config = dict(
    n_layer=14,
    d_model=160,
    n_head=5,
    n_kv_head=5,
    head_dim=32,
    d_mlp=1280,
    vocab_size=5901,
    activation='gelu',
    norm='layernorm',
    norm_place='pre',
    norm_eps=1e-06,
    positions='rope',
    rope_base=10000.0,
    rope_fraction=0.25,
    qk_norm=False,
    attn_scale=0.177,
    bias='qkv',
    tie_embeddings=True,
    parallel_block=True,
    extras=['capped logits'],
    init='uniform',
    init_std_qkv=0.0333,
    init_std_o=0.0,
    init_std_up=0.0333,
    init_std_down=0.0,
    optimizer='muon_variant',
    lr=0.01,
    beta1=0.93,
    weight_decay=0.018,
    lr_head=0.00805,
    grad_clip=0.5,
    warmup_steps=200,
    schedule='wsd',
    decay_fraction=0.766,
    decay_shape='linear',
    final_lr_fraction=0.0,
    batch_tokens=[8192, 16384, 24576],
    seq_len=1024,
    doc_mask=False,
    train_tokens=136600000,
    steps=8558,
    dataset='wikipedia_en',
)
Each number is 500 + 50 x the weight over its row's rms, rounded and kept within 0 to 999. Layers, rows and columns count from 0. Numbers have three digits each. The size before them is the row's rms in percent of the matrix's.

# layer 9 MLP down (transposed), 1280x160, rms 0.0978, rows 666-709, columns 0-159
103:445476479393517462426558564512436428541493571559544442412502466508510407563458461460421617567545469454385505539491507510443506474530564448488605504490549417532515477577476533441526472601504452478493514539476459571560472550527579471462532481559520502555521457532567478610562495502434515524537495458461567473509528506544480502447514506486441502474575559407477441563607533468501435599480379493481516447512421476520526619477463439475484483533543485526543516460421488467573491532419458
102:491534484446613564453524504472502527497491469433529378476422458520472453505516577488538473490524508547421464457505580499547504481486516422530516512506477508431505560583548397457533504447429473599394488502495531447505615487508503591454486405545467459537489536481459550489463448559481642546448590450509491587445486521445536460500467498510457557435496537571518557519428563567481465430458460457454592373498524423465526564490394560460536477527503567480512551545581568524547502542521454
105:578411533523427527492505448437498563557509481410498495495418565493594453520445510472520525526502558510550544560479537449611483513465585510533441601547581500590509477454432538462470539524576482434489523479560487565482453498507454503499433527539595410476485523453521479473565499497493486548481564554569526486484535377415597414591514438519576508514380461456525489455455479482487441450491457532490564636408483580440422412509455535459540508483542491485463473423472436530483470532511498
122:495537493486449495568492433510467457483406506528448431609524484453553469553428468585508532516481494551510515427495455624495571494469558497530512458466421452495451457450459552460486584555501535444435503514490489470463509497537523585577576476613496487504502449456505528561440493422557463653546575495470506466508491573456483515498449505594536524528471516524544508564443469450498516371447447439447429487491467614564479426577585586459466446523528389543476541527518509445473537442563439
116:557479497548479436582537437586514471551513510492561586477468496471620550394530537425527471426404489410483456581456529491477489537500468509476502517521558536510497594496522495504522465505413505484501554534497478457480449395654466559592450483513579547435506527484578503431565498554488447442526398489468598569535492524558498429422587508477520444458553478510485484441608499486488524466467519503438445378539546511527502453530490474505475506505594546437538486509498457513380491417539450
110:364474550499467606601512543528509560609517484545490497551480468506445566447547534504414469455509422467442565432447526466372475435522532506538579534536512478519485426428474539424457459543474501522443526567513495443534543508548508525467538484409477550488576458562499362452482445594483524589570563573443468518466515444420553448531481536540513561443522562510481594541462493453481426542526545435525571510557483422496423558515481477462507491465526472511528504465508530527537489364538459
097:418403537616368416480527534457609529510519598423625513445497585530561453581417451526543456494439512482520467529475391512496502450572436529440519551499447541444547520509568512512434514392568489541521421483515504511482508508460458487467611552469523546484562471378469524462470551510549520471503524499545485522483483343504524526495430503503579491449445468471509549501611485494521476428564424580537430534492575474549488503505462470536509465477456535502551499529547544491509549492487502
108:397490560535463459554503582548527478454499520498598497464493492437554447528522494458382460521447456472507430493515434591504456521539524586437444502566487488464484369458517523551553455465486566475500520573460462445392497426533609578546584453495437480516484498492493560456507544544496546390508485469528451558509539455428475528486445415479483434531537498476471578541522522485547465531479544537590595503455523504544509497605433483516499573402511568435406529571489552436616508567519482
107:468425558416467576432474449470463434395487476549472413556505573442465484477490494586507475587509515539481463506577452493486485463532572629462414508537448529413616543405477492517517502524449421465523532436517506566509482418495512531535526432487491567562495506519438480499431524473546426469485599570472457536480576534458549538560511544577558458465427564483400439451463510559494515496520548577500544534530495556473474555509597453497471576549590525503366541459474515501517594488487471
099:527528483481543437568553490542462496497614533445363507439507527448464472456416421392497522556488512547449483513488427547450527575476601593527510445496472545573532468457463500498478528470486421550478498522431468393534489415476487530485483527413522581558447502543461540622593498595506500495500438492503469487506496457592552515492408505533484419547422490534461479446413516498616437511576490486473476543535467495573513508465470482576556518510493474536401533508567442587614485516510459
106:585539491505513470482510489529449560539478446445572471445472529472561578481476526553494482558489562506427490367445546481418597503533633464491540553471520436429564526498584572521526526546545413424454477516563522502501518479427431485550434462452508547541662456602477455530516550459477515533512526485543465489527445521562518604398492572385485475442413529512533429461550481404515493485472519480556485463521519563467463543494496452592486522484518450474504500443531413428518475521429569
102:499526470461453588522489505515521483458501550494452389509436519455440462443445465439498531470447499596431594477433475538494571521467530521598531539463523475552441519555526501442453450468554516515647502553412575555560628500485464530518506452473531513603546410469429478423472409505544475500535537483489549456538513522469572463543483445420510452526577488501447497506498409495574483587532563482496476452481486500612457530432592510506571429459613609448453445488471457554515491504527469
101:546454476498536507460462470543466469511465491541541529565438480510491463501577475381530447500516563502533502415513517507540608554526568485532450514493576487503439368439522518518488409535534509522524477512569421486412537518634483519449464444533504498448512512476558430518489571558612454485492568374499460464499542487486580362522489489599500494563512511536496474514454504500564412542401565560558497543452556502530465392413484517500554515482476519505427411453444485578459610548473492
108:532469502466532469514472471543429545430532470437443424486510466497531528691555464515527514534548430486549437520412595431422407534427415440473558472561513540530522477443543475519518448519506570467467518493505449458507507481503465597442498533489525565582546507481517485513518483498563531567556406485557481388503620518577500518554461407427543479505562478450506439491455468556406608482512513551469445472412601474531434540477570425474503492475512482526563496576517449459522487579486485
098:539518572515497486536510519464476462467404494585427542452492424572436529482418437550599446546549526526458510475551501524487466493512546494555558478520555471448483572503504418403569531516530492541532440502466520491458550587548481503480519491484560494550526488549398531476404524577448521504435398580469517515418409555592526563504553425473513463556509471497446491476533550533533448501489534461486563480527571526420542449502573492468512401350535391476433459424534532583426520529497605
107:409461476493443495583602540520509469551505604580500518473573505424477521429546426527547445493470496465472518490517460533541479449537542513565612466360592454408530480445529541486513501451497486466455545470467466540460650546372456561491536469458457499523459486485474477512465506465486398517551485423533543442545562471456490529554495505578576489526508524423439533465513572524369596531585466435554494435481461527483511469490482490484581484590534446414483508528469528520595506510516538
108:428492481582465496465429416436485407568537531565426505540523479507557518466553484460509532429488517510485466514517504531522503391418630388470517483426488531581448443490441474513487512467533436471590519583444501548501554580485548552566457499399468513505515524554555476505439525475487454459482488555453545498545485608510560594524459548504550466542346429469479390551493560559455496538564520487460527493569526497405578529492530546545509509555392513434531421433486522514545498461540539
092:549476460447494538469492543515474544458572454456476520493520475435472577475494539489473570520519571437401512454561545534498448521454540469502447555436575475525481451425527577485518540487541649466563520426504658491599526470508567548440470448485445430590508525581467419529541379550442504470473567509530396628480466523428499531511460512503520459515498479507500425556402509562412520552497479528449515404455546530524480524542501494462533415506449438565457509552414548535499535488528550
105:407500509532543469531519562632444442499481431398527531556461517577428549478521431484549553482518443453516525442512526553487540475564438531545524412443431543513386527489542522499473433464502631437468533451473494520562551534519472463454512556485339534398527503460468467500533528589467510585513561409482549507482421507513486532432508555598493530551392495520530498541481537519556457437573501589561455437525539490474550467523569523398530503571513527457490490527500452408537502525489446
090:562522550469484550500507536452516524582552494472433433454491479467502486502452515476453526536515468484496495465483502533440542475514491460540503477360526488540474554431432439501525504425481501451463608537553491529557525523622536529509440467556490582443408563533421400461563455446462543459456594588578485511415446532500515503487459465502558577579519465579456523449452512714529517450530551499460451478461435528560510535549510501557490588481493444424431408443520469417463538491518503
068:594484514552465442535444565525489443464547463583440474468543503494522565442454545471537523480519503473576506444487532579463543532440466478594512412596512552509540439585480545504544474558505506480406486572481516473524506493551592414558479441466533507506511550534438531364558526444571546521463355518537514519532451443559446432460498485523427522601522402556384409540481495611421533450465506535417521499428522474511561485421518526548500477546481505507522528530457530462393481535468522
104:533424526481487533538534453476502502585451545613573456497471450518481656438543557507581492514515418479510463488515546544501552585504460457471623535473509321541476447508548547553475512494624428624572497496559346537468489481454478562477559571465506508507585472409460447508512499493446519563436467462427518494553485461564481487511483471512513476547523521566481470500467505431485494490500511400493399510458532454605509488540521498500419424491499514443493511459567474499474490518509455
104:542478584461524521542436532452480486536492422425434498595512510481439488558571353466513539484492420475542594521516531554457589533458520530542508485601455545482454468523468537491469391520472461580529525498495516526410492449480508452509505575533400511606568451505575498395541496456510485530517501587575562507490499469533520506545608512443381464511523468547502501500576446401525545509453531417543404502448487558509445459415505456483520576486579498556543433420548413491482456520490514
085:414495556502511521460589494581486427545551563507537424454451413530604556520529555533555480445473427464493513538434557438508551462452642491521525502550524398519433497489494481475519589540534566499515541554492522460523436382426489492557518489549521550463495494572458407471458605532522470462514520524574466472494458487460493439340515513499409487520531426521458529409448477582540513472483561484510436524582456435404528495526475457525445594518469542521541544529493530582443487440438504
109:501469482524526534473523400479461571521553461546479434514494495610560556477547558540469483566543500532562549555478438407468528498408520419528442532500439428378587429432508516543454421528468553448512506556485510428492569472451515409512495501442509550418452547495504531493528503426555529481435504508529530546514509541506497527485513515518370477442583501468452563501366462360587483406509467504595503548504426470520481511551514524530515580527514561588488528564449556398462473507565520
109:460445584447545499523545501493477463484519404440557641329475479573346561531537410474546492515509517506457612567510524529542492567514489495533515554585431556504603523489476458576503512554527492496534464432532605490489456464422558595421459404529520512436479477454469465513559526447510532490453522556465513473468447530506438414520468448475469428474415541490452519477440494479486540495539491555499436507519539474461447483556448525529527467440567549506489473523484541525523537413624528
088:504511493467510586465540475495525438466501527542441506506542480576498531482508529519504535557499547492545518533403493371501478560537533485512523404501502547474543464559381441473582506434493418542541402404523621375583542423497594471485390519558503461476499498507447528416486517443497467492482456441468536385544505553513443492509503646567487520471405537587523546481487472558551541519453526492562494412454501478454556517480433556566496494514524474636459538478487491484538510533549431
100:441514541497534515507435436515458606383390528412454541520505515555369452511478502561510506515510495545552548501517507545491526444438533555522492441412492523555498494520475554521424492545542515440474485495503455485515471598492521487491488618429605511559501500489469536561483536496519520467389537443607405496502467529496485495357439456498468487607582559563539483464507482502546514473511470503392454482549520549520460485423555481449431602519488444568487445648545497498486488476422546
099:464481554445516562530514492378579479531541529414484428447488527506490507511466498491465501601527444527443462477440426457479465503466624536418454629452429403510578606517566537360515481471538506509450552533501457465538590399444487479479529546556514531525456432518489455573512442559436487513473573550527502482471569518476547481542548566518457451547419478571512530462481438421505505488539559449451462471461470595498585523523467588481556578540510485497431474425518467561558543494532441
090:565491480453552553501396464437453448567427500513426552535492556596515484409500520549470490551480541447519532536618422477469364625499517583440521538463486499419427458546496543595476478478486486482438524504504546548471465510467457566522515525530417553565497554518433528605599496472521490527481470521498495525440540499508578448406501504491523477495480514536421475449417543472421397628515491464437551540484561428518531445455573505450489584523546490512562561462564521483463434483444470
085:499541411534522439542447537488495601520535514529557482506524497516417555584502509577448540424515575495557482566509450521519503482505434495518458515552531621571563512425526496586494534569346527493546556352472412530536473421572521450467492434478427464453588442431421474444546482508459528479487460503459594546528527437529561507500551414506444451494477494432496468567529525519514493541513498406406559513550562471600468518469448483385485500486446573469513474447518542543446466504517522
087:609553429535414487538549576492567449541567604578538521540580406517559620544529519457485494523459532488606600567467476481480479535528490494542550445515503481579536517547527478445467497585420500486491558433383487544434474472518454426441575433505496487474499482464494488487466423555427387532464490457527435426541587409537472497502476497591474460518451474438556534481574442493542556473436473450445463519511463553528501403473490477514434507475533436488512480574562571503415472511452506
101:423464520376473562505464535448440528410492502536482563552427444537508428474507438434585478560469465522555485404502533419463517483514545431501552516529581457431596522514535512471456573518520423548549550536504540473524604451559483435557487526607526533569431500407484547555470553479475583560505487552504550493480567534448465377506562578454542530547527572458564454444495496471478511429571440504426542462530484497579488463508439438519540452555521508482541416489556438491554423414546515
099:482544489605572517487476459579455423554473450398452458551566526523424545463517409579527493515499422540525522520420434566491459452567617482458474546413519500563533489446494499469457474533463536440478466490443441505496521580482493485557519466448583536395391522488515448518431542500458390422439517476543487574535498515466556508473445456509569637534583478514444540530526532558412512506534511488526429527570547515481511455482405498434542540480477502556492518565507595532562426488589544
098:481452558469385514508466515532509451523543522487516479519490581573559595533473486557424451472524448531523495493503475455516462555498633461529546449482547490502412502513456530454491440457591544505539524533542543528540591464482513408606509455559484483488400533501578499509387520463555541398542535505493495579541491534520482482544577507397433500448501516497489425467492491502429515519520477556453490504333548455467624396503447468474587534420488461582464461433465477457529490483577589
105:511553429464482493376475546498513557477528666562488464572588568522471444545472459463486407471465530522495551470496584516423475498570501517494522551466546454519502588396485477472454541477495499624501534445508536582469525556410483541542543565482556457523543455550470503484410444596511487481544499518540467523428463485489401511574458507453457421503442472560413559383494479510448430539582464478513420600540514556620469532483541458482521474494484503495472425437561491509557471481511466
092:553468521403510490521475419505563465573489514471414549365410470493563519420485530502549552501558506542458523631490510526525543441421564507432437511593443444423386549487551507544461519548398484456471515539408512542501519522431584523469543439519490497508517469573348513504503535432496497459486500510555503438524519527521519536598573532472530447461571573490476535592575504476426459513467521549523576454546451571522456413486570538535480504517455427481595458501448499517493537529452479
105:507466546409459451486519496539494532543504519478472450482501508450445458456498512618494510605549549458452513395540576500542398498437510475583444414474492426445469520534456502481482490501460512462497476408509512422483524601538491539476489596498430450523475487508429456444569426632437551584568457510488469462522592529493557461540461510492537452533510550497471632496492549514423528460462521585561607479543495448432519524525555478462477595509477598566438483511541522580521423450398470
119:634569486510429590552552529467589608528409513512450477511400485495542534521511492508391475524560564515513493462504448496453528491496444526622590477443466479506505436433516508382489445472535600462627519575430483511417460494610511540534524511460581561479529504556545443460537450474456581433479443522450506494515475490555518488468483464457530412576461509477488485383470529410433494543462488545520481461508478459493472469589449568553432486459490597522510512514547456502485529482552447
104:400517516534493451497515468430543508534471521513483513538496526499501615545488516458428536507490459512488460522571561498465456607598572518545477555499543455542536477478551525494438535518481500574506560376409530455455429459576478575448468523543424551490529542524470490554527522476410485622571408578452549422421501489402530457503422486578482456487546466354624532466578498456509473439469510518492532609494574466431515550507480499529509474541426471417457530510493523424529530504504426
092:510448551448437609536485529500487473439490514553534485505474538371500522409601509522530454600516442555493650470447470550552551509444648546568489483586537469506458489467487562492480479527456480431531508601438496533459544497483433477531548413472392550457506512524468430476452618416471401557562531512509510487566534548500459455540555462503515473515555445536471482527437430564451469584507536474434507544450397514510514465521483546434490415477527498449553478483463488587537508500435516
071:592505508463488447574426516519509517491533623523582467486526457511495583537487479619611532405513503398457453537494495504528503504452474515476479455456544590545540428472501479578485537486395470459528492434494530475480571503537508493509483548489474528484485520445460505563636535518558492506451554460440520519434471442506585466458492521561484452436579519577447475497472517513561487378417532421428529564480530487540515544484494498502418340538425511481543593477469559441423459594443495
088:500556438509463523505567495512474547485552519530388470472509540495568576525486464558549531463597432534624414487366456479559388528523422513469539552542511538456480516492514429399544489456388472398560558478594389512495560484571504517453567499403557510483531529504488482547493509492526489491578470513528553567514533509527534426430521557497500517492462554567370492511510480526417497571487461452443513500428552560525501453547493468502541474485473495506521518492519534588413430415537394
083:595519499477546451459494471567491628507592505500574479568493452461488549423468476593548539493531513533478532469464484487545524399443509519482486435461509515544504473553486520465460474508462454475454367533474511539488502479552540448515551505475418561499539495539493536394489541583586498547464542499433419397522485545545450520544466462576537418476496460489544532562470463508506493548397535541347560450493521518570393553509469525420481457419558463492514505455634440495466447574602530
# layer 9 MLP up, 1280x160, rms 0.268, rows 667-710, columns 0-159
100:501534502432518555518579460533561486560482556554440473570499548495555471541529562497509486475452547536477589512498461501493410444520507444488515564483466407553573485484411463407472477417527468528540517423584473540545516418519580483513483517482533455390447416543447538463467441517547511531451521518533541368481549489592442488501487436489462443561593567538575606481555351476459453496515499498508509438444472498503596596521448448527512504421543493378527484518443558470520564498492571
106:389505472527421536566454482535487473526539455446517567516466499427548405456492514534477573453477551510575466486423512427489475489476562481536431477535582517492420451511485604509371586632508523418508454508443457591497479524660518436443478526470499543446502457521559559449491539447511499482413462484474485514512498466437468439580491570517524439537446633480548451514507529486527525493461450573484488493482465540495489563527526509529479453407528454573539458583630432471453517544542486
108:561571414541469531493466623521533481500549480533549533503456439433533494497524365573490541498500538531481439497501448446476496528416454399499507542493510477448455525461556458478514526541514446589524541537487490478421437442509504443511542460523448557467527558481552487506435546472472488543583507515395414541570411520582438552527514552488471482515464516340573611446454497478445529461542505527548391555486473429488513550505571458458451510494601601448550505557552476549448529457603537
108:552542424575537491493485479501448523574536540429479525490527502503470509483456554551551474466526485513535538474492481479547554494463396451478496572558474566500495528566451517470510478437561498459439463540524502512538579476477489413569514424445461461498504594538504496513461394485529559488461604508443526436493503524436536491455593484507426536568576437556411589473426442516546477526537526387533516462480485518455561683419491402615547532481405549391504522464519486533435504468413553
107:496561472557516546504462525543428575562505490524499512509538511466502588451458506480499448538524449423531535484532509497503530511430485421514530482575497525502466439473525632496503489415504554513477583504454535465471523494510528427462519504428499461550580588571497377459457477544484400545549512510495451455525495476505471534498540463530434360553445536466494511422523622525484514505429510550565392476485417430491467563555465421423445540522491490497695418383481514543469516540492572
096:555503456490489503560474489506563558472491441503515461609468450456515610578514505469483506518489474495550507472545560400449455571395510426524557524426599460548467423486486433602523571532487473469423501565481504562483514483469546500475427550521607488538474460509454506411515440421528502476491500544459414538554370395466569502486494548506545500526485558523568557450449540458580481554364500499571482461520464392508544529443525497485475468539484485601557483491496471464421442578444577
109:451500488512562480488395511495485455498525521443540487503580511496500520561426489499512468448471484570512409503581519464485452553459442453483524573629664450448506508449471516446484511591520627451452484528528554429485461420482427474520539502429480459493477472482590587478415515506490546446536497550497446582447464460450453516481539386521496411419514569535419546587421474536564487597503521488502614459505509521484501527454479535555537532523601487571499476507461496525460504617546543
107:587515508471517513504557469547464455476399409528466489517540586412551499536516462589584460482502391521504480563439468466554553417559471578455508518539469518415513525478463457533566534484414494494549524423528565521424509556488528453497540522496520541523495571451457502473520404453497483426564483550415585522483582510438523536624462500550561407485493480520502397500468550464490468520585400465476548489356461451573562575413498495433464440507575501538521541524540469458437522506473557
106:521456488441638536467420566547498427500551404455528572560572621511534528521503508477414459500482427429567447420637505498536548454515497607460449480497614442443471464475562417442544459528505450475498512449458548486456502470478507555503473515474520436459506473476444477490496526579520536578533552477534445520445623564491554529493487494442530489515485553525445461461518551498494454496519492503521504472421421527476476580496481429435503506451580479423574602541583422427506457535420533
104:513482457488515429509502451509523408539488471604543465456545446497453578427491506544526497524503496418480474512484412501537421466580501554580481489484522479527571494526560608449550436449551506514521584544462574465524513490495556457437530540463516465465430534584505438445508441589524441431519543476532431529508595554496485537393556485496501464461521456508511431537526492432564432505578493574477565465487490555524522432418549462406451415445392544495430572462409493424548586500380539
104:554583478457513516439434488536576470478435570516416538456480398464550532417482459518460512565509497540596574552575453559577578522527493547530624512532564440512583482471473370532479523542484419478396498438512522447522360413523496420542476510517420442525408467420608532452539473552543433465482522557453518570495442464490400488517590537481458498585493499494498538530509450489568531523512454529524473540516498490490467456593508495557445507510524490451449548567526505512483440512514561
097:496549453469522599568551489499491453496538506500534473484518469484533570558531525498529524497501520508512522488511500392505474383426494523575526520480378478417490535475489422551458573513490478507431540472544513550585382522366532522503499496431557530475533475508411519468442494502418507577478546454498482511541371596529556465566484550578503407440520424524428445492592375498561454585431487522578476525509447455530461447507557444476481462487515470512519546530351528460475537474499582
104:469455507524512495439545414525450509526580482453459544575489439416503419503544508480500513518455550462625454513589490463541549551525474436617436519463401531466565436499542481481579567532504521556481486508458505578518489440522610496500461510447456540460567552534496470332397419478492539415566564479471517489483474458438515440572572498426520417508551436511461529567541545508519567469486472476466535548524489480423525590522483594575496554463438548538485566552582459452440492468516483
102:517527495490474475466518480549550451536439553476509486522525495497444489438472512473488514478488483436603455518596432446518454548526519568424418534527478485519518465457475524484399452520494568444480560591581503492463475489528515475513575443428527453459491435484449492529599469489528649467529494414539429450545495563568371552472504453534492510475501488497611510495452577528444576528582517464532543341454487471563593471612414495495508571559471511471619522409494455507469558472468494
106:486485531506485536573513396519493469505548522538429518494496429373495521462386549550550436569467571471533468390587455464536490546592500559552523398510508503409587442408511572539468546503513505555453588565490520552543517586455486499444510402469488471425460486544499460523551492578530526611515449468502495486566506506458517501501525475560543559423518475438514437493418434419436557468545427470454522462512509464549450485414557497525481489462541495499496559426478373556449493498594465
102:477513523460540447527482513406520430484442530517591546493511520510435449479556573518469474502371466474503438448579543557525543454466509514481542515528555499560613629531582509517534500521443551481616509427475451463530422464462552533515453469492539508517608510519404532511461527468517499513415555549557555523466452472526389520487475530456525425443464593544579441472496495526437517521495487573488569357539506615494462474449523421588518502426426510477560490511486441506540401465525547
097:462515473455525500475528538604530462459424484523553445539415436499453520571546538495475412460431450483567565508526409547468517549543459516473520542520556472449536541448554499405437458441612509505524454537553475511478491484541442509569498509562607536523475526351463454459566492550551539500460498541468633496467536434435503500510580513437507437501551483476500450573538496508488647502543518435447454520452459582508544512642477512586433487421491476474497458509463462463520453554585425
105:531517436479527420512570453501395510439475505527491455523561435502569589510543533383451540505394422536544504628575384599460486573502540546545577547586452480519574520581462527466459413526570465549559500493500518525419527534531488469464447410550536527533562556557536458514588409456497540565515516496469493569488581403534524520540496514433475493532481586451555489547471517420460516475460503503468420500448537466490471467500479499511466456489523445388522475546566500540461505463606501
093:526460524441501521513539528525570528501541504533558450424610573452519530535493502577527470520528478493472480455526483457447533392605508430402484475510423500504475438411540590469464491547456563550483456548587512511396524568536532509528529485415476469499355489426438512520513466462482498525485510485487561552549490425532617512519547523517480478456493546511472461499507566476578498529531488503450442384629561544517495466490541488387497556506388578554463462472454455534471443516458648
081:365500466464553577390530441441543572515494516536506589541480448558460509552476515539461454428490518476491522517547520452547432415476456593399521519464605415439457498420417502543519521479483548512448498487515507587509477537510505529478445572558473565536480458581492490569500489548465490621467488516443497585506549539449470582595491469548457490425442539483578457460534550402514472532462515507496483438449527524445512560614451444468460479469430507463558525464564501500615495437588440
108:483411510460572455503503467602528506527495467582537471503542508538521542514516482612546467476519504497496467566598541476378580487497501493455467514490506503494445535531478571513436612505557523495470456496537531563452489542516531505451573496401545497435466630463416523464556481446501529499581433575471457520456628529470392531499432495474488448538528569539465461465475500537508473588541492449447509484579442489599444512468470409455453412425445471552491483396428435569479455514458395
108:442500421482508468492610512518558560514519588472609544558538558417459454464408527465456478498478466549478605452467451531422426440532504477538561478426467471512529444468453497442458571426543489529483516547527468544469511567562442488528529512494488456444508505441509439499464509561484504515497419447446504501541455467457489558397436463503526597622504473553497475431535638480465530390608493489556555523460471547494458518461386492515589403525469581562474569510563511490542529458486430
092:501464369547457443504553513471596584471539489498530527573562481514494455478465472471570476522562516532527516474463531477496474571516531595530443496543509442528428396550621462495560494554536493461592468480502523462521491497550482534421512593562497463498472411461538550604479474493400490441569518493523415436426568397521471465493495486467486563497455556485494551598563504467435420549517506491559454551492519519593364541461526470439580461407507519532471436448555488543478425559523427
104:469513450602492599516514477549524449507507456495493491492516608534442446408543521493471440577486513479588458548518504621530547552515474485466492532492426443398464452484485519504501553467568507539502475521490572489487529503484481538547347516473490527460448505427410562414513527483551593507467575369491567517467512568538463593444576459446485588454463478478475486376422498531479545483409510471476541484495504521503583550553465512431439480579494575484482613461477411537466585507488505
105:439487520461574453476446519551537448522497509508469454564447582525513515431460505480489512492538473530608564521454495511511479534536532523423400505534518488580551473633508490535563559409480499456502498483531443523487468437440448446434478475474496494462557574497580560528439618527573527502581531401557539460524507486498430429467541474458511515444531465379472412514479495486465629478499549467599480534544424510483505475547527589414486434568543485448647444537450465435549527412477503
080:464551524453544383496456541504486573629511505408564425563492563546537474542607485571498596529449434553558498468502490558546488496551422529495519532503519543537461379572531485570475463512443483435436564509591465612486432479582480484509459501474571481583468469486462407524430501520482517452418463433470364470439505509518519495453511457483424424530454502500508457555519412476485541498406526489549562447530541442523492511487571525635530457539506517460526450479569526540486448533482515
105:528490548420524459511513523466501441461505410488491535504488394456558480526576537562454506410561454564553515475542489541463443617438459540517445402457450540522536492463524523498410501492536436600451483591494552531389460442472502429491407621479454453528539569440464526539482512491456543465541388545486530528489487480493481504509538421573441514567475537515517414520511456545482409537481483537490486522500517583496484464462555398447421504502501476530519556580480599613538467561454622
096:525528487535561446491528495490472513416435550528552560563467482418566461549516487452457519500462537447511465469446482551450524464517564514488541441544594627539387427503408523545477443432485453504516448421465501595551450553523464556489497500492411499535411487422566548442443501409536487522487434550506492577581438507492525483486477511526577572467511494564492546522467574617565538492429505509554492414609488405448507500434428500540469590468490589479506464544510488379545481537493568
097:472550535513540498532491461527522478465452550446536502600434583517540473425412493460438524456488540566531426474516513547392483436584454456463452497498503520526541551504435532449537452516512585477552503572454445484441455552507464534427558456436452512347537426431608455571468552455532525489574506534606493482572482596522388521387488396431530559487574582478559593475522469479522484460504480486506572548460572488552504562539493465430416526533508561458473541487455468518505488504481513
085:559380514481400569532479446493550435545578507492418468550467528541564524386467456482558496551484485435506498463533616543537587502553502463531534509555444396426453532480483515386506492460592495488433384579498536504478517534478487551595497497546548541548441552619518532451469546485523472538509453474492437523506450513516440487508452529521570547511432552526551558345400459450491409439555500575533400477538472512493545473505485448525460499495519527481477536528565495511537552543561450
094:402520419608579565420509568474500530466486507510396490379567526554506470496562568466516503512508515478475481493576451542436508606429474503432502513503507428550473469448443502410474590489553492456518499535533495542377603454511544484516522543437464477492507519506579467489578487517511588513533543448452524520494377583485421487545520508451531492429516524562434469465526449551578599478524541414603541517584448469496436560527496472469531496482466482510587501495462497460473564426412573
101:491548467514576495443501505539448598417498456442484515538541508466491532532557498493584494522478434468582493553466442458509545505536510502549507481506489510506534490547486532518500605522526536504476485489510496351434416494499472526478431535593425488496613515450525539493549499521481553464547408502544572395539500555557449488471607484519524406486609493521550559530454501546511471445521523463503606456484468469436431446514460494385486484556434510520464511468468411280467589475463527
099:493495511496484558522562556490534449506465363492444471515590483515590466542513529586539460492530443458507612503450405477505531514501464541452470533549564462585442397521418508485473480535492498460516503476415559489606471520453477561555495526539481419436601478479504539510563427496478400506494495392478478439528506441557517581537526470475535542536506526348545414471491489556524600486475496529441453525565461459517471510505513455561566438503534590516613464484461602490406467501583509
104:436447570583500504374540448496577500425540398480516496556449547418532435472525528483460562480482492521517530655563469416472525564456544525464487542500502449520440516555555554407499473559398510535466473543506528538586567480542422456442505547456502457536518485452450600466420495473446516498570460479489499441536550433504490544452572478523523527493494488452457503471549507561532532412410465423506549526493547569445538576573491457560428529412546439535468480456404548471397493568463512
105:570480433434478511568501494517505439528454492485560522469494473530520507416489470544509424504494492507517537556443626411413482497514497490453463480560573430591597516561439478463538537504513556497583547438547481559581418503419518466560470571540470404489544497454492561506509488513497476489530527588500490494452432583456486419416469433546465552549576435429515497482373424493470514510541572455515524540418452445548574500532532421427536540415571485516556501444492505528438479424623561
095:565481477351480525492619537472502613576492571499473524522583552454552458536518485425515527534482476501469442452541463465590454525552519477531489479514445539460497406550437413360422572459419497495454534570562466510493504440469467507468546483466553493464545488457446523513504509573515512566460502500486451514546496561566461485484552470473518467420378474522599468494476418492499562569495408492531520520577613566446503505538508411538502452496404466516477478452534454407449522408555522
101:479497517534478392477489445555452490493552485542467469506462479490541547423434542516472352587460474455491547472451504503483433530577567571600556525533439546472510382561486532561515434574486503466465444526515611457541465610452491558505519510503410478467572517514598521481551551463574517466469430530438556598546425585463521477436511437478517494542440520445446604618461511475450443470556462470446491543496537518551495527482506406484473509529493518427521482447549490449402562569473501
108:457519518498503506546385582439460527528394587445466511473567492479451560515466490493436499496473490490491414531609474582517531469470543469539524375576532436516447435435491484467558517502504477483538565531568490449419448478586572615481511504502422485462486616511588462538529511546606451476484534443493419518472521538576523517465431454597519423484568630508533547439582447527492567517511453441433482493518497400514412489476542496494445564423468508486474492536468481484545470528467432
102:487489458522551571513504552543519450497458543402480475510543549434433505588465499545550507512360535582469460459547469585576496531468368548475482600454491520448469553544509470531466530472466445453479482545460588539557529542510455451528471495473544480560528448422446525542521539442489563558556509468458467505516484489471516510425515438557555636581388612631398470470500424411459535546457485488561472451499562540531529547493456438593531459436526547502541468497549485512451538547518478
097:521544459562480502495503494471506569508478471385416479524539530557494476479539519447469520494513518531545447489523545434444510514487531507467511538416516519495530475485559372513458387502508479567504485401479490388597425408543523547540437498553491465517451458493601583469513456570522513477514519475454418522430468439419510568531439431531482561566346528513477488545496499513569382445507521454623503524579575499449472509639499409469471470494533522514399508562577499462493517549503508
082:524518527511483558582522459473482380488579511436327562466529597570520520455525490407485563599472441508480509491468475481558460408497432417579480515547503449401475546499562493455458422525557481482410505584441490525484570480495544485430493547493513464430511451534526539516421548407541504448575451477545492520528444464513477479517506483540601561459509593402511541416429460484545524570516479510482518450534492437475518463514489470469420557471623472546543498542459474507496531613538480
089:451466488489585524524540496518487535499445491521545513558461423414475477458483521422511506464496526505540513502587470495406510564364497448487505539488509421466542550504545550489498530424534502464403496417464536641566500456579434472525489529527484523561452464508489589427488549453569526590460444507488446457562522496502481498428441518502456457526597478493432533520523481435516536551400389436565426550547585544524524505512516401434399578497635495483485520622509501456460463533497550
086:483486527548455534463440520506494490479466521538493520424491502569621540488459557413492441451373480501518525476548465518459477493561518377527487458591520473465439496466434522585529438475481563487493511476591576515449515527449524523454403442495564528481448560493508460487497554463498463450551451526468527647542553466461540505424504573458526637572480471429552436453519511517453545492553477445546474369484513502401573568481483516523589479503494446610569552605442489508488503479569543
111:489528449490556429577546547526486427518488453514519467597571560556373458536480529530469401447542534573479540575467435569431397484513558508456446480530479430475486508502513550484436472654529525552458474509549456598442587466439540494560505502504448501509500552434503500460463447452518498446603342557459529531524478523486446531551384450480514536544527561507489550465489449544503491436521459461520534513449484544603436464538448406500484527457520440496564487544598539547504503515508425